Weights of a small GPT-style language model, trained from scratch on English Wikipedia: 2.32M parameters.
Each number is 500 + 40 x the weight over its row's rms, rounded and kept within 0 to 999. Layers, rows and columns count from 0. Numbers have three digits each. The size before them is the row's rms in percent of the matrix's.

# layer 6 MLP up, 256x96, rms 0.324, rows 64-255, columns 48-95
099:524504485521529427500549535470499408530477554553500516472454466481518542507491522490585540529452435495521514492532475520459467476538490478523502
111:419452533522553546459486518522502461555559399469534549491517504446507560435501515543499511435499498555556468550542469505522499536501460551482514
099:511525502536474497555552430459534505472572537505468517513482469489510446539548487467482478537499532553494525509469554539450478374550468481422511
098:497535509528465522531502472448424503443433447526571554534519558517577549571475487435485505470408435523474488530522505497571463452541522475493427
079:586553527556479530499477565404454439551479529457460518471422502503466545583534512560490488462442462547577457464497529507495483491498561486472521
101:523507463517532537548521520450538456551478550501451509502544467441561570535550490428473483516476493540504465512518478555507382458500528460497586
116:443486534469482529479477545451510473496500540501507527425452477514452530481465475449455445485559527467459490538462457503460443512535489484539485
117:556581511513432539457553510502528414538466445577497491461483485455513465594513464523615472516501482475460416543556511493451536449564526468489533
098:525530461525560510489490449486511433552488589530445481464448451402467538475507440464492472488532547483475531464476533500572445504504476471469503
113:472526532476468495466468538452486448606523494453494495539473486506445479478419451446512518452470531531519517505428508494512543472512502560517488
085:563536525521498494449591505469499458481542545480496487522482525484511498577561480473550531616535490450502527499481519478505498544479435496606521
088:504460504525509521576418504471551549513566570502501460558644499414512522468478475481467489456438451555466490508561538513494425528497572448553533
106:504486593515451513486479470502578470461503467556498532450540495497469560518487486499451521507509512474477497511491515458540490570485430515542475
105:516480481603482464487477426505544467518515490511487477547557499437536511474455498446498472473503515450466534488476498478500448565448495598535474
089:558534438494481520557449491513453475475439434511497536469415512516497501523457608448470498477533495505484509491538490474489501390486589549504445
106:555526479459465502459543480491553500447488490524426466530555495504446579416507549485505446517485453490461498490464538487421519549517411514555524
135:487486548561556490491554479469481524609519500583549473509490481469456498487495554436507455505526524530453470469454552581496405470558519532517467
103:452591449580540484504464465511518512499474561540418447519469450388440407510534415498507488533525549451486481517442515517561460531523529498470501
088:536524485535455489522656526429497481564543581503468498471474529529459465540533508533465427442508550429510483486481501508500488536486513490501522
093:472557504498513507548551504523447524520503537520517549532452512507515545521583540500553492485493579586536524481524459457467532517439509520375475
079:543532503527528535531455560446539511544490512535553465504482551484535522465588502537475450463529539523614466514537560555534499538460480498512556
090:575474555474510481574472442505436514525532563551540543525529507513503470467550562509517538554578575497516544557495527491463456487509505502503504
092:471429456541528489454537495500552517439480495484486445504412488597471510521491559507544521542526481506500531512496505566518500559529462528450482
095:536454423466518528496522502442497522462524495514509519594449441474521521476475461533514538551476509535568532462463499460453511505524468511508537
092:487504507479457541550470459539510507455519412507454559513500516589458514536569482547569442537394508504483479476563511507494500516440466427486444
109:535501604556512514561600463535529527532503504549580467501497503538540519481495535488489516486509529518471498485533540483524493523535507568567468
101:445519490522544451476494541450528470448540459516514517462553507501551492561521383556560524494489507536531498508525476516583493440508491450413519
087:452482459489518486434510519504498510469536484507587488529519476525497483522520530495506490474491516496546505501487536438447443575473487443392558
086:544524584495467532481447431444494566493573515572549502475487498542479475507475546542507460490530517458588476535453535524603567533588476500503532
095:556473486505483479533521447465488478518469468544524412483591461471532469498542441471463452529519517472438511465506501473532412518495443543569517
091:520518477467547529499513420466565508470514477547539471484533498483522531508502502573451446554445503543507471524476597465473485561487461461484484
100:598507563485543522519507419485492420496539539482488488410434520497465511521493461553483492427545556533557564501590490469446487487478401498500527
102:546559557533527474448505564494513537447477538572486486498523432450444456525461446511453481461566454516404518561461497516497502457546496557510574
111:557472540506524503525470525482535540511462545519446461438446489548486494534525490480508485502506413524482605485528527530453480433509454483502469
110:530451510510529527506524442530488541515512511519476482522404544493540540435491526511497531528514500552518469503531497523565532465517512504486469
097:461469518457495524489570524531512433463530523526449470516524524451507504533510517485465438485540591463547574509572590463518486561446549526496529
102:585503599486489513503500530465505479533519535581445528487513431463496490483456514520426561521498572515495498461504482544551455494572552553522484
087:584506485551510533529469508479467432509495500465535542449477544520482477514507580497477497504523571558553482520534493499484528529537474529562532
106:478505525508490489496476521529499487464572466536479450446461429519518514488451480442465488515533439479487585488516544586493515514543606468522495
108:474445491493529553460526440532499454532603477502599487504532483403522476562506490511495484453504477487445500436497524533446497474506495526510493
092:598548480494572501502539477521563483542488494484525540527510446440530492519522569544479505532499519476511507484479572530547548509496451485494529
102:523510498548505515466485543504445551458549502511518460600508481492497556475493426499532578457539470546484551524519441531529489487572533529529492
102:507516528505435478495531538422410495521418535470543469551547441512420442510454508551500504542454543400510533474412480488511495469524510477547522
108:458516514550488496450467457530439480447444477550497493446532539478491532479542490507467473466503470425517538505540560497445488528551451564506500
101:525512433529432518494467468527463475495454461474452469507542489408488573444546512513487466426491494524476528454498422525566493489553458512520554
100:511539522483453580466471568468471537562469489487446494478527484439487500457550453488521539423528471504523598520454496551510535506533490426487503
090:516543470511445577572474480527482512498562484507534466507554398443402491511546453483498426558466448410522487506483548505505479526491522509465463
083:589530465525518518528473526521444501504525556536565579508432574518475499493516545491550459461508574516625479452495442523458578475512496511539462
080:487514513481534514553563505402474508546567508533496518450558507529479535509585418545513431534487478510588479519457487480512498534472464524476494
110:456500554521499527480542495475518524443469503568475546540416490483496510505530453514469459394551542440481495488477488489491463564494546539576461
132:577471539460509515480477481422501472508488461500422497428444451486537536528504489457388483476495406566475532469523478474462451401517426537511463
092:513502526532501502469579479532577553403468554484464489488591430522509554458500532490516529441516482495469481514502509541470551545482461496538475
109:550476482485462454511489415447468498496487485507528492478500545475400531420537510464506484417462523479451502472444449541569452535526477442436552
079:554510508510567559536561455507535505488505458542516529497624476532513510476522526447617492464524529468466546558506542500557509494561511516578555
121:484471525486440488582524475514476470433552541514487461524528488483421589452518492478475469511453458490515469507469587560466537511527500517464486
096:466452515552526494465519562516492559439468500549521461522478504527465538423607533464524538553489521510541477466529515487548457510493530496559510
102:507541435526468453472526523477442527486515521490500467525484499454500476475513517511485488543528456548544460500502491511521459518407463513392539
107:496540538461493511562506508477486546529515490573479495487499474530525515474533508508518470433456474553516416491408492536455484417519557536496569
094:520550562550530497464550520456567548508517465509532448475554450496531518468535475472557521513534459502545467536460509527527536466505505559512486
090:420486525497531541423517465498485505494477534452532407520480501484443501526503504445541510441563475538519502442503479551539490514569517511511496
090:487504536500559523474508506434535511484524504461440508573497517450525483468521421481509518501507478481546471568514534479523510498513575527578538
088:513587427541476551483521522504468459475510465576497513452551535500488503557515405490601490485506462539473522476501531565537475519446536492435503
085:525488496524569470457479448451473512477460498471496522503554499421472464498508413433543498566542463468503468480521425445528455481527522530449520
102:486541459485542523454457538498526475492622517489491485550501468448500531528493458532557495492521519478508555452521464571464527482471494464540581
112:552527469559461511516505495536566553529537545500455418459576484477439531475475553422502465431547511533476525444599456476450488451519560557453492
100:500519483584561452556558498461501388515499540526531454545506489497481554480480517513567477507540498512468454458444465542505506479555544486388555
101:571548486572485461522494527526498428538513549525508518505521508545480534480492474552504446495508563484528483506520558476564490535506477503464489
105:538505574494476413470434451512478461484537480476524462506583473518454564487406415490518478462505484472598527433505515502471460516512509502407522
107:555411478560471424477490530480516517506475513550494456545561458524489475429545498460484452547538525458445549521501542541480444518546529533459500
104:518491581460493537488526506504500478476532442517510459452481442491464409465426456486473474446454553516491547455510499512518421468519493479464515
090:477541492545576516495524543487494505480553566518567539575522540478581542520524519529540503445545456513502569505526510481528513548510568555442535
088:494509527510462424524476475435484497506449510509528497533489556479423508470520496506437488498523461521483486462460501485492474491521529479526562
097:460508584512531555535527464500493483494497578586488519448502478448451463474443504507502500512528488421487462555451530551515503538467561520466495
107:490472478430563467448550488417503440507501532474526563438487494499528571570499533446472463500536430559500505512512491452487462453478528576589445
100:501487536495551486475483505492477506484446487473461521486526449458524524424514483464483431506460555589512478487471450529498460501482495501492513
088:514536455502413483516439419542497477451512471466469472481514517429416509529542514560449448524436470546541466483537503507436521534439547497446542
097:429482394585539379427539517531512474469505480458439482439405538466444560457499481521452481500488480501485542454487496519519491506507524543554533
129:542467514504434501495500515456493479504522437479490517534423482530526503512504474497470482484505382557490528474445494442400445420514494529520493
084:492562474486473479466560509457528388478536483533508560557456529486492512532502545492503557457516554546506502505459608477504492527522510511496525
095:537542497492461464512498466444509492444564570467494592470472501449470503526551491514549483497509544476521570509431531552465479503585479471490497
090:516521490525512499493483511497501534439579531479503527463479500488494532403527545494535442524497514534472505542518543465581494489542457463490521
106:512493515563488534532560540492521521515456478558476509535484462481535526532526495501497484472464507568450459540466498441482489540539528540591534
092:507526571487542523507507533456532475499551454498523489501554472407543504468495487487460486511541513515446496605529455604530466568499531545501499
102:512498558551534516469444565444595509549507476593533519482573502549528565495530507472485528487458507502487506466588525547473454453491533539501548
118:472541548563562549568515500444475378445562524450518485453442482489492573462486563490497560551506458522472535526530463524539527499503524497496525
113:457482512422505452424450523546561511510458531529442555455578501525479527513482447458489473558472490446528503592476574477470518484571539564509502
082:482472529512488463508499499487561495482557510470476558498477551497484508567545499523566540541505477448460532507547463484542476492421504513527487
105:527581606484471482448535502516515554492491537501476553461544445531477500503507494520538502465498496506546602525484547568523482485535502513498524
103:559525537463565526466487513442573496505544407478428488497574451476464513540511490398504523498465418502516512494501521528611483466472473475456472
103:517527515533470463500454469449493521486549513516439447474509486563481528525451455496489487604523500605477528490493403504480498450586502514454478
082:502509483572459464468474439486553506442474463514502490516550591503524548494453468543453463443515487507496556498482491461537433564553545473476489
093:496503539540418495525551436483514524570499553473529453435492440487454547478454529578584491508590543516524540543465509489535512440557509517536494
092:497473470561529512516424518535493539489471559628534482560488407531486453504500495515556512476502490441566445519441510437560476538525542506479457
100:571565522517470474542444440520425464569508512496501446451539418541403511483463508467493424457496511493428554460479537590511424478555473522471514
104:536501511485576496507511484497506507539408510480479496561396515461568524492509574533539482480520446476526515487496553452505471506522465528414533
092:511535540534437477510464531465489535510477532493461472478512618519441528470479436565577484437484478528517416449464477489526466523438493509450527
117:550479548497500467593591490460547527475524539474517510528487604435505538520441497502521471497526518511516468506469511553534471463578445536494460
104:564463587514583522451490496499497519501494492517485431488524485471479509477503444584551510485487429443451584533465516493562454480480516515490528
101:449516555490491538496474458558478468509480449486494519445551483502493524502562484423528410566452500455516534542461527479572529515480479511517594
095:513446558469536500428424490495515522497407490397489563396489520439469526402469469546554457523521485521501480502520521512524498543486453524527517
087:472471558518500526434517509536498514416569572519501530558532449473500506458509437473486486447552540483454493483526472450540495451574437548542477
083:494521492579560537511525442444509493505543457432449522530577471485429433537483515496501483455514561489447497489467554491576566565529513474419510
097:575496503465515545492442440536483511428492485521541507471458505428452452487557462564482455470516470467519524522531525470422500506474526526529568
081:474530513554527553437532514480563454563549420511549505559510475498449512552548504497519508515571536477547447513541518541514513459489465458547499
088:520543490572548520534483434475549539440491488482523455472443500446472521548540601529455485534518556466545451515555602489514496546548437545461556
098:468457455485556528460486452454510465458594510486487423419506477528518533494516447566489507469509467515481516466530472483442507494525384482505588
126:512527503458505500533479519441403594482478536508513466574553529508461510451499455541498448480452531474516524516501532567511496410459529455512463
102:499536552524526531475485517456528473546478472545433565471500518527534544524534456488482460445423538508514527487576447522538411489510561491513462
089:585468486465444523430528462586480454468538532535504556530549524548438509523508534518503480486495563520566518545511559507496451534532501513428544
118:549465614430495529523460506449496529562491429535448476446480477475506493510558458466488444498514541448467552567500476492490488493479520455552528
090:495453469485502518465511519453530539521426496570484462563497619477470485556480526532522499554550516488516494499488450551465475519530590526489492
097:582461544553489517535479478492490504504474477496490534515473514568422553457474472573533533493464513452475534511507485490493448483491459517542522
113:516476580566543551481422530530504537538461488536470484496509505479435537514421400576507463493529559462526492534516448492462472553485463517496529
101:504433508575520464544546499476500464480459490574504533470577538508452483500538475567541512445514550521455436563481503525526461491508526459464519
106:520487470498496481514459448517478380514504532471455517423539542457412552531477459545427453438455516504455487477494466511542463515555576536433498
085:519441409543441471497486444505475522466491509485503477478395496503484545528523441544465419500538599483501500486451493477470438444443501475513537
101:427484530531479494473467520499500536530443489441489462518548491460435458505481496539444490579480516471517470517594473519503476517491568600439583
097:535468532448541501452481492471491459510456570473508496424541585558498439526516504438446411526505463504480445482511582485556500462479534528487496
111:481498507524446502536483509473446494465508591561423445475533431497490487565538422561444489494558520487433442507540517536489521493520506562478509
103:464553512523583548456519485485500524527520502565566510452561478442451526477532433487536479461530494554545525575472512449550494510634533501495518
112:495531509509460397488459490535518517541526528526524467496410495446450539490595567529538491493538471571572514482500470522531483468519524479466559
098:529476484515455507493483526480477554596446537583483482469564545449413487436558548575506481515500566528486504486433540553473504510450486535532479
113:437526501511515509587529519562463520502519423533536451536479487489543567531526507546497435540469502498536480535558485494473442546585543515527446
098:495465499535527493489464469468473435537524575533522462463457434475482503496506466556535481454567410496554500519463502550456473454512560486520512
082:512477434581491556480511540489570472491586528528466448496481474523520524488565456440496506516514507542540548532424575622561466592440545529525489
092:514536519512487484474446484527558515450480546487546484521466470403434528524590526528502484539542479469510516485421501506436532495507479494477461
097:473457494485503487513538527446480559412432499526569493466408511538555471463569499519500481564494478540513511452501521459469411426513545514520522
105:460507479499540514518554539523404462480459445475471534456513507444497474496496507471422438512434511600475436508501488487529521489465584507520516
099:443574523498511461484447442549475493491473465533428466520563431528517492492515475524500514515497578425450554532481535545577428477475501546474477
092:569424453469558530468551483476532474508518418532457534551464449501496472560534475467516428561449542473530448531456464525481450493489525432523503
099:532494512513534509598498443501546505474428528515486475550453529483421580512420508572499501416458444497530481388499535516437477499452452487503510
075:518451521445435566455511536509513508510469473497530509565537551498530560509516536537585478487433609510436467513576526519473458490503521475552459
116:523468501478402516562520497518476493437512405529549530540558461529457546478479503535457441505501434551533544493510520476466450577563532556513480
100:532526561540482555558470538444565499489475541529475535555579520513516446481525486384506487474487482486501543477423493539480457490547457518495571
102:471600486538438550500424531511553477484466486535492490491507543495487576513544485463534465611551412544522569458438511526482458497514507566553553
093:559528529532507450545556481466546564431439547544524562512444502469445542469523473456470495462489482487483529457534585476534528465499571563564496
108:460440529482505448466435502523551482535481511549489421507536468466495522483463550561483507501500514422495472510493505528535506509493522507565494
096:497457540527505464487513398514499549537541526526513471524538473517496428481489570474516430491465483554453485418494541482527487484559483542479504
104:582434567496517489514483422469512488562447485551573509450525480439543482544553531526455454442502417558480482480511518506559453450550502489506490
106:519495504535462544515439563461553525465437496575481497462511487497505567504475522490523492534470482484445468479482495527469477535524471524614478
102:446515569486461488567478446495498498498439452464573470477416479473546509541514456473547480514512459541543490441452540470533477520485496497487500
092:559441548497505487554428544579503500481574534486431450461550476545458491457494472560533435468518545466532449476491518447437469467565515531563451
096:521513499514479548490532476505562569493508563555467496526564477481528505465512503487461498487446544519541467514482515533511512525533430533500517
091:527476524494485532551459533497536503452499507508488505492607437490530438544497546489495465493438498494503507504512567530501536542448625510499456
100:423486545510501512532540488457535516544473525425482446544536515459493506480465477469467468515482502499453472485468532477525425498551451556457463
100:532465583475460541531463496525503477509504466461479493465481488519504452493486533449525430459449481480537482507464525524572442449537494520559481
074:513490522474491540525535487494477488562462484477509539446489489461462534476494517605530513490476587529539451513475498479463457492506505499452473
095:531502480512568525515469530502567487468508542459511476503518469453529583537540433439458564457452456526475507458553543550458494558519525512523569
111:464473502476508478495524423503422494494541501458462513463456471483506451563471451514503510548505453491496488434465467424469567468507425443464498
108:459500505531440523588509534564548517473481455529512505443491526481486508528505450450541474491445458573485426478540458491517523472512525536513501
094:473465512478455490537449484515458431461492550549479520410523513476453502553475419492469416471500535507500562499444488477456521481509462476517465
103:526502459504398500528562547455545523512498555560498469508506533421506520595515523492480492428532436548473542497511477466500477473537451518481550
106:531508592556463486512531554498445460562488518567512471468438495471429486537586455531491485466450467524591558415534467498520460541518487515498549
139:423498526510491504531433514539506480424526568466417412524496442377402484453486419528500471496511563476542453471462502475490467503488487466522524
098:578501556469480546529503528457501455479482546487521503468535505534508537514528505481483524493434470562526525505474562440478489372424394534488447
126:550516534533449514530451447433490510569519555502503476506527438475466512560569535540457481519518500497537460490473556520529516402536491523484523
126:504526556479429574579438443477482517567541514504531460472462441479491504499502451492472472537443562488501474505449490458548506440446483437513497
094:546568480520476413482538488533442524508489544546538490480477564486469485448539527499535428479505442532517459493501561530578499506502607539479498
096:514486524535444468536503475541514424515506504467510457528500468590471519372481535552510518525443421475486520453467521526502477539548501435446546
090:538526554499483521467504547499587514466496477536493523576472502529527531464542556467513499433520466572574468506545529471430442582460490492507449
092:489617505516575515542530432495502492534474501495481433485525464446497464471488551464522499568477515511498606521463490507560484521492549539551461
104:517502509517503528509531497461529551467419505494478554617480515447469508446579533565544430530534513496501504516494512486454470501527509459447521
098:519515510489438522516468496502452471546507620470433476506503467505466549555527453473485419544485585536462510504444506551488472512499463563457535
099:524461533453505534431538556440561542572474489610535553524490457498460484476510513486475484466513467485520541471499512605463512488488555593452554
095:528516511491558537517404486510468404499458534499581490505525473452470500463476490534561567511557491497465486535505487532469430501514497450525528
111:488483548459484500470434542487448469506498487480560494482532501537549514488487450491564464494583470564540498504484469504455531488548514551481498
090:519498578479521502451521548519604485535513476469494468493479442490504426481545497506449516468463454536483515537456482606496495486554420545526470
103:530492530473565536510515483508443445517445527470460517508528471531493557574583422562515488529538537508505546440515448489545441467529533490520499
083:493513486535469438512488541510461534495562422498530479555476488548478516471580474519486477493444548451454434461544525475503403532449499531500507
113:567503511493453445530465442477534478519533557504439433502558504498503526498551445480494554442473477503576480523500496509572495538534532589493463
086:564536560455535493526485485481501492495491516536466454492509592471463536484593478558492514516545491572537473458542520472499495521514539562445487
094:483478500513444507554506494498472509538451459508575475511479424482453563449574453482485400537533411435431520465542566444520504446530527507511512
091:562490451512440488477549487491532432590493490512562561496548497448520509443516491501540462520468547566536496544425579471508491559553476482445507
109:538544479565536441466449497517518511538524501491550464540537515485526578438527526468490439468501498429452472448427564519476459500515525498430532
105:517510548544530459459497447483587458510476460529491487432480495476478438556489591473466449520530401532463487475499476485501457462522453558499573
108:529495479441481479509591435463517474502506409477535521485450487477528525534522546492410496547441433614502489497497499431400482443473460516544519
112:509548467456451541517454425528507448504502501507445459492547459395429515541512497444483471436466516504486422527439527522512468482504456561508481
100:513477519512505462446517516454496448506499506563524488449469449510598514547525450431519502522566492515564545471506497475485472538619517453526480
086:544559550510495500519490437454490424539494479569522458574506519470493465504610422527484451526521548464487468518522489521478512441514477483526467
108:501537562500550529494492473515499522478538421589472486547533509466511462481545439443501482453512485556504473516510403531593505546515506523513547
088:623584528549499499503529570527480521470571498528484503479493477526549524521474485580516494521486507446457546552578513497579474472489524574476511
100:479529505454525503433496490503525545431538553561449493538486520556521482566525479508491498548568553484512502562480452524576460429567488505498513
102:451566444473454530485524472530490507511540571489490486461396510492466540527492459572459447458469494561400496427527576488531503447579496488466505
083:553458563461534454473469458478503482511461456576491465500567463579481433496534381512530504533522544537526562476440521500528469541484524545547563
091:541478525534490442498535501473449556471483497512502480459515449512494549461637482442550485473524542395472436489539560446603472528497493515432552
124:505532486533456537470479604477490451480506452518497474562586462519439541476515513524542463442435523510415542492531508492510481512489487532507504
111:565525541499505497440414520506524515509518513470461546574473477471501503459492487473442412476528532494506526440448452459492465463501441522428505
095:497483543538545537493500505514517532512579520568511527522513480454490531495528575453517446493487552454481495535484478441545475531516521575425504
105:455536522548479519475485593515566527530544579534509479527462438566491500496470490498500502484514501507484547511564528578580452490573479523432481
080:555534497548526453550535506447514629497430496451490492478488557488518551511560473495508453469455477505523513525498595467498533515535537530480519
109:555515463491479502520481458471522576433458508438497501464565398483505531530532514551450460440487573463493503451514462537514468543542513496479496
092:550562522600537528518542517527538584498540553504505550475495549462552487513548528551542511490530545543511479539577610489506423499481529445569541